config = dict(
    activation='swiglu',
    positions='rope',
    rope_base=10000.0,
    qk_norm=False,
    decay_shape='linear',
    doc_mask=True,
    dataset='wikipedia_en',
)
Each number is 500 + 50 x the weight over its row's rms, rounded and kept within 0 to 999. Layers, rows and columns count from 0. Numbers have three digits each. The size before them is the row's rms in percent of the matrix's.

# gate: layer 6 MLP gate, 1344x512, rms 0.0427, rows 738-772, columns 256-383
# up: layer 6 MLP up, 1344x512, rms 0.0427, rows 738-772, columns 256-383
# down: layer 6 MLP down (transposed), 1344x512, rms 0.0427, rows 738-772, columns 256-383
gate738 102:650520455448538485514527450467467612426487561533477506593435465431520416489458509449492557445479502492552567485514431450457494505567418459545490575525566479490507481518486472519382551543389449602412455469461543568500518536479590421517556540529549581363533595446544440540523452520541389481490536485519475481485561476519392492476529508500569528436561530550447599481472618468524466508507
up738 103:499458541545520390514497400452434396487412584463476615495582416517546487463431569422470517512536538499425470481513484585498465595460443539465482468452521534519441503488391439457546498469538591435511509488543391400487506480548509454508453484497533431478472515496449450500443499479524505495506424527512466423463576562568488564464429490496442550547471523511482490409545432403563432397502
down738 102:446558581460461519522478479540453484471456565522624474491479430478477509446532506542527524409481554454475456533521487528492470508491509592421464582463530478498516524457464545483564524556461555473450468526501514576531611538463488500479471447545563420478421527570553470524538540659495491468441418542508424535387565520525471521577564556466421537530515603465548515531493523580563539512567
gate739 095:469524506486586444510449509477453524449503527513520470525521450505496555482494441467482474465617576523517494524607458435461548454563489467518482510543479535514484475404526575593447532461485395527550536458521464505552513453604524481427470492487425462556472431520482488570474465449518521544542410423514504637495433481579506458486410514527575514544431516514428574467542508480528661585478
up739 098:439418524536532422460515452517524472603518523392499492458487573469634527426474583606480530537578542482531559429508559520559491554526587490523515443470471543438511558523524537480548502515442600499580579538555516497405469578471532504541564397439489547363510416516545436501471530492453461535473455581498431465534450514532573480400440594597568500539429510504502560462443448505490544443560
down739 100:466556535543503494506488513459484518488440455539533485528481441467579597471444444472592521354544516428575485539526511438417536493477501525509430563390464458519468415482445431560586500498507474572496412467442521564457551519504492513451479512442547535493499518458542548529555533598556534458508441416494517638430537513543492469539518506517508555398489523531415541566512520471504385529545
gate740 104:471518557499510505475453470515498452561474594476471576520594524505551440475509485556463522427475459452484511565484502422539524487523543515563433514451470506520557520529446522546519598465444507586546418476467521492560471529497512515562515441537535521431467487442491403379515642518528407520401563473564495415450551509561500600523520532564499469507472564522498414555483571488495391560505
up740 101:522463532430426495418454520566552538511439424562454518503521498496630525515496463489432431390514394437554470550524518532484526443551580494383436336534524505503560367489498492502520535371547504483406433505549522502523468457496479478522390435692511592506499536548478476535471469545498529462470445521488530572620518457607532596466534534474519494591435641491508575457466534508469450474472
down740 100:531395490453559488427439508539390535557459495517487431570486498529534499517469508467474481545508539533463436481513484559551486488502411475492573384480561564431549446463472504500455506454530530522463531483410529506609445455490466541518387545578437441507486580418568511502424482416478524469480474506507458508486483467521523501476439397573431502467559480473488406502508453508421512598471
gate741 096:562518485530525392520441564477554497507426513540529441492359546457489492540573452527456510502491535524548492534516489523408507572444495535480469485543493503481478464528424532553557564455524434386451465591574500478445542467436518576466448495441549561432490448399475525573562426503513502492570521471347481491523476531380450502515417504531471524446549504452551485525457449532518501514514
up741 098:411581518480417424383635465398454456527488468540505396401528487483472417487519501489523517531559514484549497519496552488381574466542552516625527474380471510433493505520423490520477371453488458520497504513533523494416465507377550483510477492562510511478579537392533497434599510553457468476453525522471539475500507553483507488587506505570421407510563520464488558587483534464478469448488
down741 099:466581441551495472607380540447549436509503484484414444517508495526459540467592371492533525512489453461544516511461523491415452526435514521407528539528485483499443471517521536587479505581512542452547487528509522464455520404576502436448496448452530515475511454506448441557543473494434557501485402502411474475471459501477489444515433443501432460442427540425543504526490530632545497608527
gate742 098:528441555518483476501503577596430488527534432510473480485587474522462509520538493454428435394538555539540506483537642502437470417494485448436544471513483501560509447422454443516540511472509502522484589566494464454440494580579433381458502411580475587453436537483494459526481521471416445496518509505436474427525410541477645538458536554453484547543472536546528540460504656423484438489539
up742 098:485547522479524488494511447466541524523604466484480496502514500501517474589528573475492483481475548419422546433440455454436497519521507595499487457359472527531447568558552543449535486497493462494553395534393543476444540582380536537499541509424455518573445547529452516497500417486491460559411549477472583541492466533418468495481497556501439581420406548511492482429584486527547467521457
down742 099:547532535501502550522515533551522536489436480539594421480456478461484450433488494507542566345440601570559488477516482426436582480539554577534618534472500484611586504554452550490485505498435417603463451556581504492497519463374508485444525498390477407576463462534493476445511540495511488553499504482535480592419626546474512504469477593580363408494550567521495500584566453626478521567480
gate743 096:545419535530414444479498463550466563534455512510559478447444413441492458518377469554465517593542515571545546510471602523440441490515485490551527596585569467502536461432505438521507527507550479506554528471431509464439420528558490442561473501486461532428560513431551494468555509422443498571473515581506515486447514512493523521517454538501472493544454439541451498451585521522546521530516
up743 101:495487562495377526492509490497560621491473553456479515542475506501555539488504490528520487513489393484518463409437512536427530579508470476564409438472419533508494479433427479497447552370544449506454475483484502409439496496478522376520489531461512512456565546490570444437515453447473520506515492621447524508562529587522552481583497592438557404396433453484456521485447441482478491517542
down743 102:472392475435461470468503459534497476550525521518477522452542574469578468530470507534408499541464502480549507493486509529544477549526525560583540528490443517498468539459480510526503461492495457508427509549544484455455501578556558460528581473554566591499506427540437468484458492503493459465446456431476535483528482441474517498438493482495556428485516517526505426506504469599474472501504
gate744 092:496456481416452461497504476528449499549446579496522555543504490541567494424431530525540492573492500451508443525517446549532528524506496515528452486561517546485483564556504467422507571511432490598499461400483475483533460502566441536554460462489471441506516489519456522606511404469436487465469512435547421458431489487531605518496450536496545454445493415526502549465486470487494511487573
up744 093:541545520489465489505474525547405522401569566475431405492474513462452532518486455509494540499507541454542415589473454477554530561517477529473453498553493505544482496419506554484476495478503504534548485544619443518470484527483509528566594604454542563507565545493526537511488491368478481458463477573470524553478441521427521452437454551494457471567529519459570563611524453600533458560512
down744 097:446510474480524514611533434481508508417621574488375443561607569487531446534613443517498513512479573449536532590478604506535510479467520505520539461462495481479464467448564482411565471475522524485473436583580434554500562462569482464553493479507545406491473594560501501487536523528618552496454538512478512445557536585506418489508512539489443692472583546459402545533569401535519501578582
gate745 096:492617564490489426425428540494473470463536504418611523499487493537497399444528487533514471430475456441446475489512481467567543469512523561388427513519516479523511441512567534551520488442446459509445518519522473424563446551523510416481490524496513494449510464538441576416515529569477557487549516495451506593427548538466484530418522489477385558494632540503520449550458506557504525526553
up745 099:499523448407514541502448484516414530415498513451505507560529537520561530435514593415529577540498576499492430469560518444481452552479545513466481466533494536410431515551498406463505472424505488383495431415451444529485530460464516580517546518550484477554536572456516485536445520486448506536562524470614510546467549476488521447467604486614546530483549516499505518466474473486444541460520
down745 099:450538544524504516545559450504511559504475481458614407564547564506473449505514506493525541550422522475499449467442514524504586404464439528506530465436561470439466457485489548549544534486521458543554471511516490574496480547496524447402565433528532458549481464565479438451552504509463507488580465463442536463560515552476484482451427477584437488482550615454534524396488530425592581383472
gate746 100:430474479455433433468449592541390510530466477492537547418483455426611526499503498531495631523471537542453465480447498521532509468391494538461439518550412501579509499501509490484504500510485508602361532422484501495518500484467498512562555557523528495505508487529464486539492557484429530508460464472481416487443535567550464468487424480552445417493634537544562445513532522460497463448568
up746 104:533470581595424446556557482486491470543572460431461422434569460511421518528476529534519487495511539445576576468501459481587553539450571474436516493565513431462460435474523477552482563587574495463443415488592489462473469605538499576538416529464495502546520468471420544504507485561461451458490475474507437489563414533489449617489460531574582550575491495476469519492462424531535520531493
down746 106:450450578516546440510498489457558426499495475518428563474480442516514492577478515492465404598581512554426495506501552454448479495499478402557501479443514422492521438450473558505586533535623523550481485559431559536564411478488508600423505502504515316515558557472451540412528533502527497491481451489468481551483502467431554568469509455566541539514483535440470505507479503517498494498555
gate747 092:559488437490519520524483572496510520528439526514447449486487507546516497581421425451544460418492444530539491511450457459543473555527501503416520486547594452543480473463473626588478529541441517470487593588526487544449490355483504469506502549450459549385488571423579479482526431466422501511533499458586544450500543612446494433431435556561548638476451493490502557514578477453493513485460
up747 093:532544509578388485427501535581440495539547507452497487518437493511533475465494412546477506467507613486527433439458444397554577536591553510508537460449488465464542532427531461444421489507496532520457510523511493541465429437544581500463428513451409536522537453559503597574485578546405486555480416542450486492438561435478528526528547502471499416568341419553487556532471544473470426575565
down747 097:574552487562474622527525444584494393501452511442595553416389548503503540483489478467610495622484468459487522495489536496480448559413482478479497514403523369475463552527512461501431483574481435577490525454534529425516479470532483544490485495502476442551499505462417447531470506569468546573458503564382457383479468432444557598482532481485433479510476554500494451509458590522464464521530
gate748 107:524519446485475527418547548402426545487472476454539527568488485558513453439511513513506474488537462495446575594431488486447592465539495490499425507505506504408461558538510482442505486589483512509586495605493492487487503518505371581435508555525421502441485530493577477428537562416516561406486484457542447514510496546519459471475522530525466559585558532450513432458468530497547493462588
up748 104:557484522567544629472477492528512533467448578502524579442460530521480503542481503478533500501429480490496520541491435416527465550455509477611554432424570522456566517535530477495489558456511463446479483495446428489549470439482598560500567536470551444528534544437472467446569466496646520518440520549458562427475456565429575622503476494506546515467546537553573530592478488523432522429471
down748 105:482515549582431508500496445470471515484521466508483494447487468511486400486562484480499431534474471492466493512510507423496481556455423542517507586408567502497447570488478509575611566521476445540533458579507534502597459440504558422425506466532578520550509621512402457437471507467540510572448437439581550472456463429434450470434467451482513452498449404456523468552560452618392552462537
gate749 092:463554538494484465503468443492492454518425462508493494570553564615501440541484471528519491536470599494527485495504575490496493498496488469488609451445471423516514629491531410500530531478531511500614474426516405511458406466468536446489440431442569597516408437473533478537526542543506415447513510479507501514480578483430481593462519484590517399450547473461500487499557514440532422496478
up749 094:494497542551495457498484430504433466487510534377473472464523509378565540570490589587436557410538491457562517393501509573558523510553506414532449551511550465424432468457512433495484578452452463547493524483411486488519528521526451579467456517511442478536457471412501546446471509493526477580484487595446539443505526560545554516517442505421440519535519480567485519551487508474609509475462
down749 096:476505474566563514503518453518474480458519475449512454470451456534518515446439509536594484463576461581538457503482504470540537414625560489483545541504497385513431446434549542445433540524526490466539456553511550520510567568473532484474472567462549525479522479452503524443450582486502550493515502459496551404536483558441551570463419470438392466454533515609455464581593409482495443472453
gate750 112:488429563483455562494633540541567492507450466566536494461433499554507407565544463462520461407443483479617538509492488494474514566539550520463530527561509449522477495458425572432502546543508460534452541486502521421555576394488385584573416468533510523534521573509487454407491429533463523474477527530435571465509465530442525535553506526516382473465617513464470542491463507421438465376611
up750 103:495536550463573505534572541384402493487479504596516533455516470492428589533502510599402539467507400384500549387580513532506475522492459463403509508550539565569396529501478516473436483451451465526514510516443426492493467546471487595471490478481404492498590392412510463451538534506452450575507464599451471443473535507475463459481499437593565514458546541455496541565514543504545445460488
down750 104:383462443548518485488477562458544560534470606516537559509537476512475493559511459544429540463459514469531611515497483508574493589500614500472456392522451523499443474495503499405543527507446499553444492487462529469556468494537538519431517539480567535437512490590461477455490523568513522477517469591477545492553477511420484449505476526543478515457439450460482573510438505491404418474462
gate751 109:578532590509447434407483396486577586543538494544541549473496532532471544513413486510421485457534450616459490540439566520420537482553499521536595619423497531543524523435551470514522551557470521483574503597471477515541577463450482416535513519533437571500537580514494464487483447558507484498536536362548466522497510463540432481428546540559476463559486629448555544545586457433513517552552
up751 106:484472468456556470574532431488597579548392506586548560499430413492498474555521468486447476514475445483510477401484537509469550493568433520503422526487546478542548533488491482589553574519454503536568496439440455451601503497455399462456555530542543483556548467478403469470496498400538549522512526439472431422509495487508451488438567420543582496496459508477482461592514492513413480496488
down751 106:546447497505521494508482531514441553491437529451454578475564480434522551463472499478562527554468536561474498390577440527449508475463435519526521547506595553526513558531553590613526478512502504516570507430450422463470558529514413470491460411493497365373400446470437449510470520429464490437469530483470567483493524385538461477552522430488498405355585463438554451450450489470422493546470
gate752 102:522496545466476373466487414495411538466409480462563585484432362540411397520400549530511529551598550411471581529549538481423512400584539544392504529503446523468600462500509517507530472545529490485446533491525483501475562510456483461566553490548560507518410454575604533528401475623561559487494524566466432503501534463464462532508488523534528558572427549418404494506579504427581602515462
up752 096:490490568449443514450566480439485541488453535538477477548463462529410562478411447494533425426529447493456506597396574519521512591476564459455584460515520447470555506469507449430589491497477526541452542485487428468473491476465486498422533436549530471528446464608500555514503531597476508513502585580489500471488596535422441470489439489505379532529519496460525618536422524515511504439490
down752 098:449550503501615479501493687442568614453386532440510437502594499443479504502488476573511504492504438576508359433518577479547461470534500498516416532533519551527443424548495546410526442420505510480499529562533548490456477572498453475496539445462501412527544438522479474499433497421449479393553478586455436501541551471594530405473483488445513570485524477512482564567460466429488452571545
gate753 083:478594517560570525557577470408534460514526552612518432452544538547543437512455570528469439504513453543564462552434563494389432554501377598547560513605425504487425538449526526519549545498550524561455472520476472548472529567493462536525517603509460496580460450510548595553417519390526491466427588517501610447439487479496481464492460589466426534516454544577577520553469514452585532597485
up753 098:399504484498548467473553494543550443446503479513527434533603511503437526437460447572443508540520465525485517442504537516478509551525437502509545527505388631502433440485461556562508515519488374519552415531477458487515571504571507502457514577531401379501458497540445505518496565397473529443501489364516618418422512553431482502469449482437478497463482571539475463542517528586548458539560
down753 101:504411491501476449389508466535444530458461435460362537478521454453558531438497495438526490584541455510530479519479514410455542520548580499482480514467525417521591492542563495521515497529489533450528556554472427480513493528469494466454500544481472456493527592522570596383429466457487501483539528437595470555534529451497484465469522420455536565547494478476450529538505457485513476440449
gate754 098:486545583509528516516457558487447421517531411512587392540449569455553447501497558517530426527468490551572421455501485439425582545477486539488491503513536496441478559557534537479505431530408620557509440449499535563481471547495547565531459477517477469518527465505514482555561515516457488439521573511542482460543429509526605497600406417453500483537539387477476483471509556495552413518436
up754 102:406524541407378500469563413488436428447476418519502506467491448566437576509559541533516534576539545573536509516490508506546503500558443516423543553544370446530566441476511609524590430510465561562435443469508374533552513510452448546546434462521557446567595517575510544480398517458498637515533508547464455573421485431525486482491460537456474534495559531523498471565442561476503502551449
down754 104:504425488642499575475463488476542528587525532530516436461499527574499523551509531522555493553458562459517524548497560469498424503507508513504488450438519470426612468426423477464483481526454414556506536488494461540536525557578486484423484604474515540522556495460546564430459478531413470518522510635403443517388467458432502469480560491504483503552460579505472510485463501579503511506432
gate755 097:493457517486512474454504526582446613499511501492582473466548544460468502477579463488448459535511556420536456542505531488479487524549583637523513526500595482402496483564479451493479606461497486563465496525533510455467462538485395475553530577513383519511585408563540486459559459556395478552429500370496476586427497507550488406474492469574471479437520494551514444463560471527567482478539
up755 099:479394518437483454442580509498562498577522470519477478491565462401483438582476442508501513499407529431498486586503465395504509488510486559448512440494558400487475471489530529563491550552617543517659484479509531584510486542440479526488559565521489514461461527499424544516467550492478397539470569416476502468528420463609542531539489459536540474432543474554525518446526433518575549538538
down755 101:584482434501461466512458510500509548504425439422547402578586537521512419431489425504502458550586448447483404537455510480491489495542506422478484478465550537400495557484515512443426505389577589456493570535538562520433440574506506592475584458534520505553436502380474541457463528598511563455416493505414471519627476444523545479525446482482437550511592413502551483508498447446361503482497
gate756 099:599436500502465405467512549556573410490406531488531648547467463506454460458531503484404547484470507540467470523405531455505479487514502479590499494429495490540534488528410520540392488499515424539440541498426432588413535504443545486592550490423504511568482490440507486439493489489489481530442479511502445529520499580481492516519489493521458504468398567508496421477462504425467472495544
up756 100:412416497499477438473457533468480545508557583513523550499490543508475446477501485579487415514510466504411456536521566499495502602592432500458453430491498552502545596527547448546380510439455511519411456504611436408436472565473520564567496484482400563507605515561556500482585474565456489434457525464548505579411536446426471467440451534542593425423432487424519561652482508509480427550499
down756 104:487399535572484560628522659507494556492511476520450445570405485470514514543534472594503460505463523559541472465601431522446501567535487541488456441500509530476416536488483489527512522507506435580456409458540547522440477585421529507507424399504463463609514483445555521514480487463517522446485597511518510544437548467548464522487522502454534511373480477468448583585483573500595495478452
gate757 099:472480579486513521468558406442512546590444520524505545486447469525487461551535505501478539446566486498515505502533586482430469488515457569512499631471489467523592466524455486529617602471474543467473457475552546446449489476498530450602573456472532577495496564467402497503522498556521553496475588462512528562504483509458518579478375521488538533443509512435492461488531479437487590547512
up757 101:445511602393469492510468536573487502542553460472549511512496544521527497559533551543514481567523600513449573498458522461515473498500531556516468455525451525512543446597478555621430464450615529571534646530417470512398514532494549455540401519492424498477574495536424385536448496470492559509442473583467485473579534501440506438464489465482508472455517453480554594458544442480483592461507
down757 103:470526463497507440553403525543503452526445471550573556469542560521441488544435532541498419460510388473557553479563545536480509423479497486494548467504530544529563530493475468519509622517532491569472507407450442519542485494513537437495534625496431576542490487478530431565422574408553521541499521521541500478402625553561499542528452447489535485495477498515574606506598548367570420572451
gate758 115:498480546577470536517512578540484443481565471527564491451472492476562492485579502485526540500498580458591469483565562455446543558427465446549521511516451459503553553588450500525425548438446434491450470512490434541557592463460447527551503552547428482521515466566519431500588465565441476484508445468579478511469456604518577489459496414588564523457489515548560551539475465467496486499496
up758 108:488528382475442454480412564455459540479506485557473470567445546511500554441453525551466486492503400545423497515435450449508482482523537641367523518469589595452495512486457493492584493484530656514538449545374474545455484462440585500414577461470537531533461475489613534503459546444523480471429532516574471538561506543453549515537507480530441469544491538507441522467547524513489501448481
down758 103:464491506575549531512515585495597449497531449521554464472553536479502628508510436521540551510565623473408496545563567454520436539504455525591565515521495427487590532640444512547555529458457499422456464518429454451531609479449504491567532537474360533577597496551520487387575536541460379470553520533544543480503543446507557544504514559513475557439513501479542483608568553386524540453430
gate759 093:556494505481513475485496421414485635570475510581480494493479361452474403497473569493486596528471511507467518461540585507461521580523451527590490504472546482526540471435556502506421475556539417525567512564459488465500460500498422593437465591541569457384467482657486562482391549471450438539524448434526456443550519494470494477540598466539571448521547458461460507581469500563541496503592
up759 091:466470545479538604423464503517521507566568430424506523495498524490500442528459464537496591564514467439475537509508513495607482512524461504373555584543499542564476444462494514555457421539492554391529453533460616554536484417465472518536538542390533588524573625457509469434533457457556556567492434461509427442535597626424489507513537538499502581490454596499512519471512474467419451585531
down759 094:496469511481449558500553514493421502478521521588415418475554400596500507441517493419555493472538507532417473583572458565393451487450580468502497594524580453527494576520550374532517478516569479528474490572499477530509519504447591513452510507514449475583491464511541511514434456483525512468558536466436573548507473526585527499491539585543477468434537593542510561451510521458549548456425
gate760 102:390429470614426423456562513407553517532471486463591499460527458523507396437492522507518462510620517546505476517463534397438542468494556506542531607513464530532532614540579567489521406484540478566561521521491506528373602534539550504555540579657467400425462456462462500403538466409490486432500503473504486476568506502561480545466502605541478523547516513525487613526530437464434411567462
up760 102:519539559578432501496567541545479532477617561518440492473469565469442546564551460486490601554500501527541444413530461496549562564557484446469400519406543383603463450446549435587499530480508541618503494497550416554510501552527472463509462490462533477516504502583483507462511464529483516512530525497500588506620529508516483452502527532464509424434474517557488544513517541510564503514544
down760 101:533533528520541487493470550494496464570465549446454489585491534497585616464500485519521582575525480478479461351475509613481498538498519377459442477502458515338509393486469582555419504489563489502491446474451479479469475522563485460546536471470521520504383439481494588467419473464429418471446579501494526544450491464546509471481461509540493522493432576523543486429427467507570452527565
gate761 092:457505513483526554483529484474504512547510471611511561427457473517471548446570517439517419471542504506558556486484458539593489563374519398497477464484430538526508499479487529475592506476381544484423503590476466419367357488487479508510534518579442467460516519528438473534509438459507468523516488484409528493555573496550593459487472459502465556509436480442516571488508457432489475461588
up761 099:516470507583459538509601493567543454593498513603517458452527467492574522459526441578538518445563506518453486563446526497439557449419501597443516481563532525453544544524421519446520483576549568448448599532516589499408490560526438499498448497477527479548477493493409521512487566498460491472499393441452417512581485509462597367557449475460454617544503459586457482416427437469481481402488
down761 097:589461482607562503519510477512591492596516572455328481539551471519480468538535466573423524524461486506538439422466515491509489402544463503512597558489559476421475453498530490428416468488558461579491463408586498536507528570586489452486451465517595537497518390493510446463508568484458425517577506500570432429489561488467451494583536552495490471527450494487506529486479565500492490513480
gate762 114:534482419430506383495465512426462521471472528556602571542409505526500444420460482504488526461504541580509549449445445600536465619421560467606420506521393506503502523492449519523495484457431458499520527414502520402557492448469399498531607451487516451489581498376494516500539546438407512499482486463459501451530522516481479583587500544530518513519438477544448555581554568391411530466513
up762 113:558427424510483543541438427475522538499490414502510468437471468537558390425556476528463511571490456541523471430437496408474368448435557509572509494490487481485486551479548486566511548453485400599516503453453489538522512440570545495467479491470475430418463461470431561431512504435465585503437577517455506429418516470401549582550458472583434420375493543557485543563478458525494403532467
down762 108:465567495440460443524374513477437517509524462522547563517495469465531466365527534556524522506500488488488507452461481472487386543389549545555570602513486574553580485473561481480480440383462520433441583507477511530492461469517582524538477560508528500459468432561553574400554472460500481529523513459408518451441513510485493537490424535549450507450512441602475619559540466486592495521464
gate763 104:601444445482480510453508552526523518558388555500546494430457358535600519482491478605506450496510470581428508554487494472541495558453525422588508579500368524513583458440515358429443512574516455521467548474504562503507498530511529589528513462513506537473514433450574532479497508556462528452440634446438506393516493481429491622438497474506474507582461652400476577542539563402525449470377
up763 104:575461485495475461490549523461527455504540574541496554472573457475532540449436438529596490516484482476525547418470604532465574556471558493577517563422467566569514494473441465429510532448474502525519585447494485495457547548528520580421402513499571520486462471480402531510494598499512522548483499534420511492500469543530465517410531481491500541527595504548514547421509507469548519419487
down763 105:493459487414491549538457476453479524541467520429566559591544473486479477439482611541517499428477528489564584481454474525533510521414530500494493437515457608459444516453481508518396454532562436547542478439447518471480494504621475594498465396501569455452508511587453495554508519506507467393492586504544605423499484500505506534434552590510421523545474533480421488486549524546518530422535
gate764 087:487521460580486533520530429413505533401485514445615425400557517496641461472480492562514523541530542457577546487525467400518515480500585517488462605501462531481540392510517536523454491441442522487426502495572419558495426474496517523493572512563534504373455511566552458435457470458406486511487499456536405568516430427595505505505466509543537561460512495575585498540509397517453534468452
up764 094:552641438438451514491433553495487482430499483456351516543495444443491556481437520480561534496463466490455536475510468473463500493492477493447542588526478376594559462511398469565402495601458524470572524497456575505481465479537554520477461489560511450549408575425521492493510454559547437497474530509570498488487415440437597560562450425509532466595636487481509406546438542464480481500489
down764 093:533567509544524533450468596572608509577462446508562573493483471436439380480545484577532459471443443610510520502533491551519479554584512454666545531509474461608451544621445588541516483555503505443539507519590482518499449462513489557430433490522466452401517403448390510552537490472562521550531480487562480478588555539497454514487512475445529401511502471497466494532447480508518489417539
gate765 097:506528485490463465513375506577530480482529466504570562506527499511459469422471472509457497499549514461528534524510448459528500519484448525429454544482405470534514493554508536505519463499451515566451424571527483526556571501433472504485448500505443498541636483547453439459460510626477570507521493491526470479521551607497438498412474459498532464568416504472490594502438555494492466435589
up765 093:502465552504565565435502445438498490496485517573450568592454512436436435483483358513434558398544512504506542422556457561479488508508498450517484482532500523520521568485445485537541399491464496456512495549367502529409471442490432458502468427499579542432504489549401572550468531457517461391579499526539463519425525472509500487516545579453434468510487502564428529516494448569501551485428
down765 094:624570593424586582504602508498451509527515561485528437508437569522529569473481666472600520455601451465491453469559495500484518450453491425480504448515537528497510548488463459515464446446526467480652548487473511448510510522455531533463501558500553562439525502475579661503536497524542480442401490512506502485418418416509504440501480474451412573465598491460525490526542561469422533529486
gate766 090:486491469436455450487458558527553592561495563492551564446458491541564450432481523472494595456547584429423417579621542560485517554449480426589453472480481421477522477539395517559425462558467521476418558401534470622479436486536451476527493481508512496459523525422514491564480410612523607556543455553544587464553499497522569477547455608459506554569469517542513634450413449425468530482523
up766 097:485538503497461556482470433508490497433558487464442604519487456490431543502500488520540585538479560440401428471503585554570492459542511460481512450436525481542462555428487508518531431430544524532482485457474514510546497447557511481474469485533520492511549478395463482483585530539399484472559499522492541451555466531483523471418470532466422585482487557522532515441452542502486535427486
down766 096:436541528469463525530529452484490481549451485563326470476470465449425448540541436533547468455429589550441402374447566540633508499519561486446520410387551437508433493531501500508615545410440494543495449528465596449550485549548481439471468516479603449559585485487489528386486504495409409475555532569552462490509479458485474518337514502543496583427491519496519450435549458538479480456449
gate767 106:497485517502613595470573516560403502498480512644559490461558512539534471534507469426448446524415581504534541372553487456472552536540531596477547535485560524496466604415478516542522507451496537527520555511484524484493497452493539553441522555507461516447555524591400486492488486617397513558429537445619530484593517527468528566392521509501474491502592621503461486464577550466487518436502
up767 104:534496493482350514509357481617535511510522469507518493550623539443584569502510504541475484420497487416447499557467480482527525492555505529533422541430442473536437524462488436568551473465544524442518533614489531389389446509543505504453584489514469544555514499440468522543445446565516440406467476445496478621444435482457508509438382563465557475596503528493421460512407460469467513398599
down767 104:593555510468576416588362506495418484480443523470499496551539463486475491551501454493359479448503643543535485447494425484447496532442527423445445508501618577503500591483488461506449600536512570488502559465441530430473563574570441505536508450550442523478597515426414452498588505415404551472401519481479453504554546550482537476520518545475483404512499519506444521500646458368469461545493
gate768 098:508471408458501493488554454500474532449509563443495522505484477525519492628406533447479406541520534537561466502518507518508491487543517536504531470591520378429501540442543483545538427526470507535467572461465506495416527518466576461608478493421523455463510554481557578430453548521462471436475546540588532434576477395487543553514533497473553519470570486454466461489444556538578543537443
up768 099:523496500522453486375477478466463401523509383454521520573468561572456546457485487463521543435389442534524526493531575444507547487508479490518502461452506482551630556482531459575535489466477538429479446552488507416529472441505504490402494536544507489563412541531574425364491445585509517524532548499433542478466468478580425490525514353487456479468463473475563432458566426489406546509534
down768 099:553514473552497385524553519486556422512522531472617473537458534434478516457509423483465550508535459530519436477476494439514510466502474526542482594568483522440521494522516473538485518504571541548459473586535506612482500497541519446562500470529564457496511441458551345472468603490497449580480546492549530568514521566536519486488548475467432511458425570621501510503467572547459564519541
gate769 094:533449540553520447484543483496516543449530495552478484521533520522477401494580495431471522407566484553576498431523490428377567459537533395498542447501395503471432503606511545420550438479535424492404497514471473496490500442568467449497490514509474462558548476546410562461423521529458483481480498511509601504572482458497571497515406498490466428437570495498653485428488480535490498544547
up769 099:473589479561533581498523581528474467561482435402423560526477607407618490559548539500536536513470501496434514453465559553571499516475455570473520553527544510564538499495483514517512507443502503496561605555604532456494608503487454542465543554494492551567546524410455464462519501465511460447527485521466491498420498538449528520432502469446592588467576507437440467535561577494478541520451
down769 099:547495524517493413489482484483443505492494473440593452477513588437509588441545525467481454428578490383420403511506484538474463525574457532456521525534545603497498601546500349557515567579472518492531439495482533560508526461539480475521617399559482440429493573532547437597490474465469580493420495465494606508552475438483485508454465472497479507496491500406437500598508543431567519437565
gate770 094:562435536493516415452531565475432522454538480562508552474408541486534490455540507372425465450481468598532529484494477465549453547526543507494498461426389391526518359466459490437465404498454630470533513534520521430599546491435535511476560546531452450510540545544551492425497448457438500533638435577519552588420510521483517379601437500530548547464446485510522545463492466488469569443528
up770 094:508543495467492527508489487538518403416518561514477470527565512539518494460494469478478560489520432442539456412539422461563568579474423536492463558464481508533472534571500541490580457505504481541455564470488515362532640473526462554367410513520543511433455454527467530578513579426507545473491485487559497554573508531430494444438508461473483487620469484507526437446578448546508506416443
down770 097:461638369425559469516489448584515548464447483451505545513546488496468482503459475545489482538468553488457527571532530541512581557486440532428567479486433493499450587504468505558494558456506473569461496469573465478441541476528535498507566522466476555537563528432533523588489467534521463425446457518534503399549498491473485418418538467415476462419628629500446453581456654516535550596564
gate771 097:456438516449504426409629494511497537593476512473508480435468481561576482491539517464495505537489384570500430512521534503428484527517548370488532488433459481477550501495478540561561510492395459542570570505544441414546422523532578487549480551453382524519411492480481442452339447459407465536570485468493582440540479432489561496528488551565518549536666510486487481552607565490496542435402
up771 097:385552481571501440535570418465590489499533510486453395546505507498493532539414501518487605436570568534468575439455549487469485553468476451465427595502551474588494434542491477523535493474504562520541394443566447436480491574517517492490541440450431566559452418530557535504478517527555481508529505459516607524435473466548445538488490495469498416537456561450515582514584525522591525522575
down771 100:538507425579427561436517485458447532566604443489347449477533508507395491451496384393553487496586494517485494497467483476503513542574460515574483558477483552529511546546549499504607554480582515463353460566510429507528456489504415471548556535510463536478585493546478502515469509508544487606555529432492539503493517562495536522418487419458496474568482507524380513480536434465526582441515
gate772 092:600457506468524423514513493510429508502457581460464537525494524465481501470543470463546521515537503565525512528501397472472429548523434466487496492688480405538567527516554559520464456586570378443492493478412523495564517528555453481503510563468512480492513533516575526529521502452554435476527525463493480443569551481551467489506480520487475540496511432449434482430499437504415510454452
up772 096:522429439491388518647496566509439532448552543465484585415372513467509474525475525471471557559482594590473506558450381544574483515534471501500523442491490485469510582494404359562489481513511414578420473470412439576519426558415484521418503504444474478487484548471521592598518494454552435572489529488493428376437502448453482441461561442521465477537547433556521478472496549478534461523509
down772 097:462503541527465545504512574438482435523515574465492491522470509508470560511519540543565536414498485534596580504559486548501468515439513604480497469454362582464542399532427516500543457483474498613408539562423481498533566550496423529458488460575535419438466473540469456506564545491578490432506444520486527478488505601441501510431537526469518603585370531421502447454537561551452524488493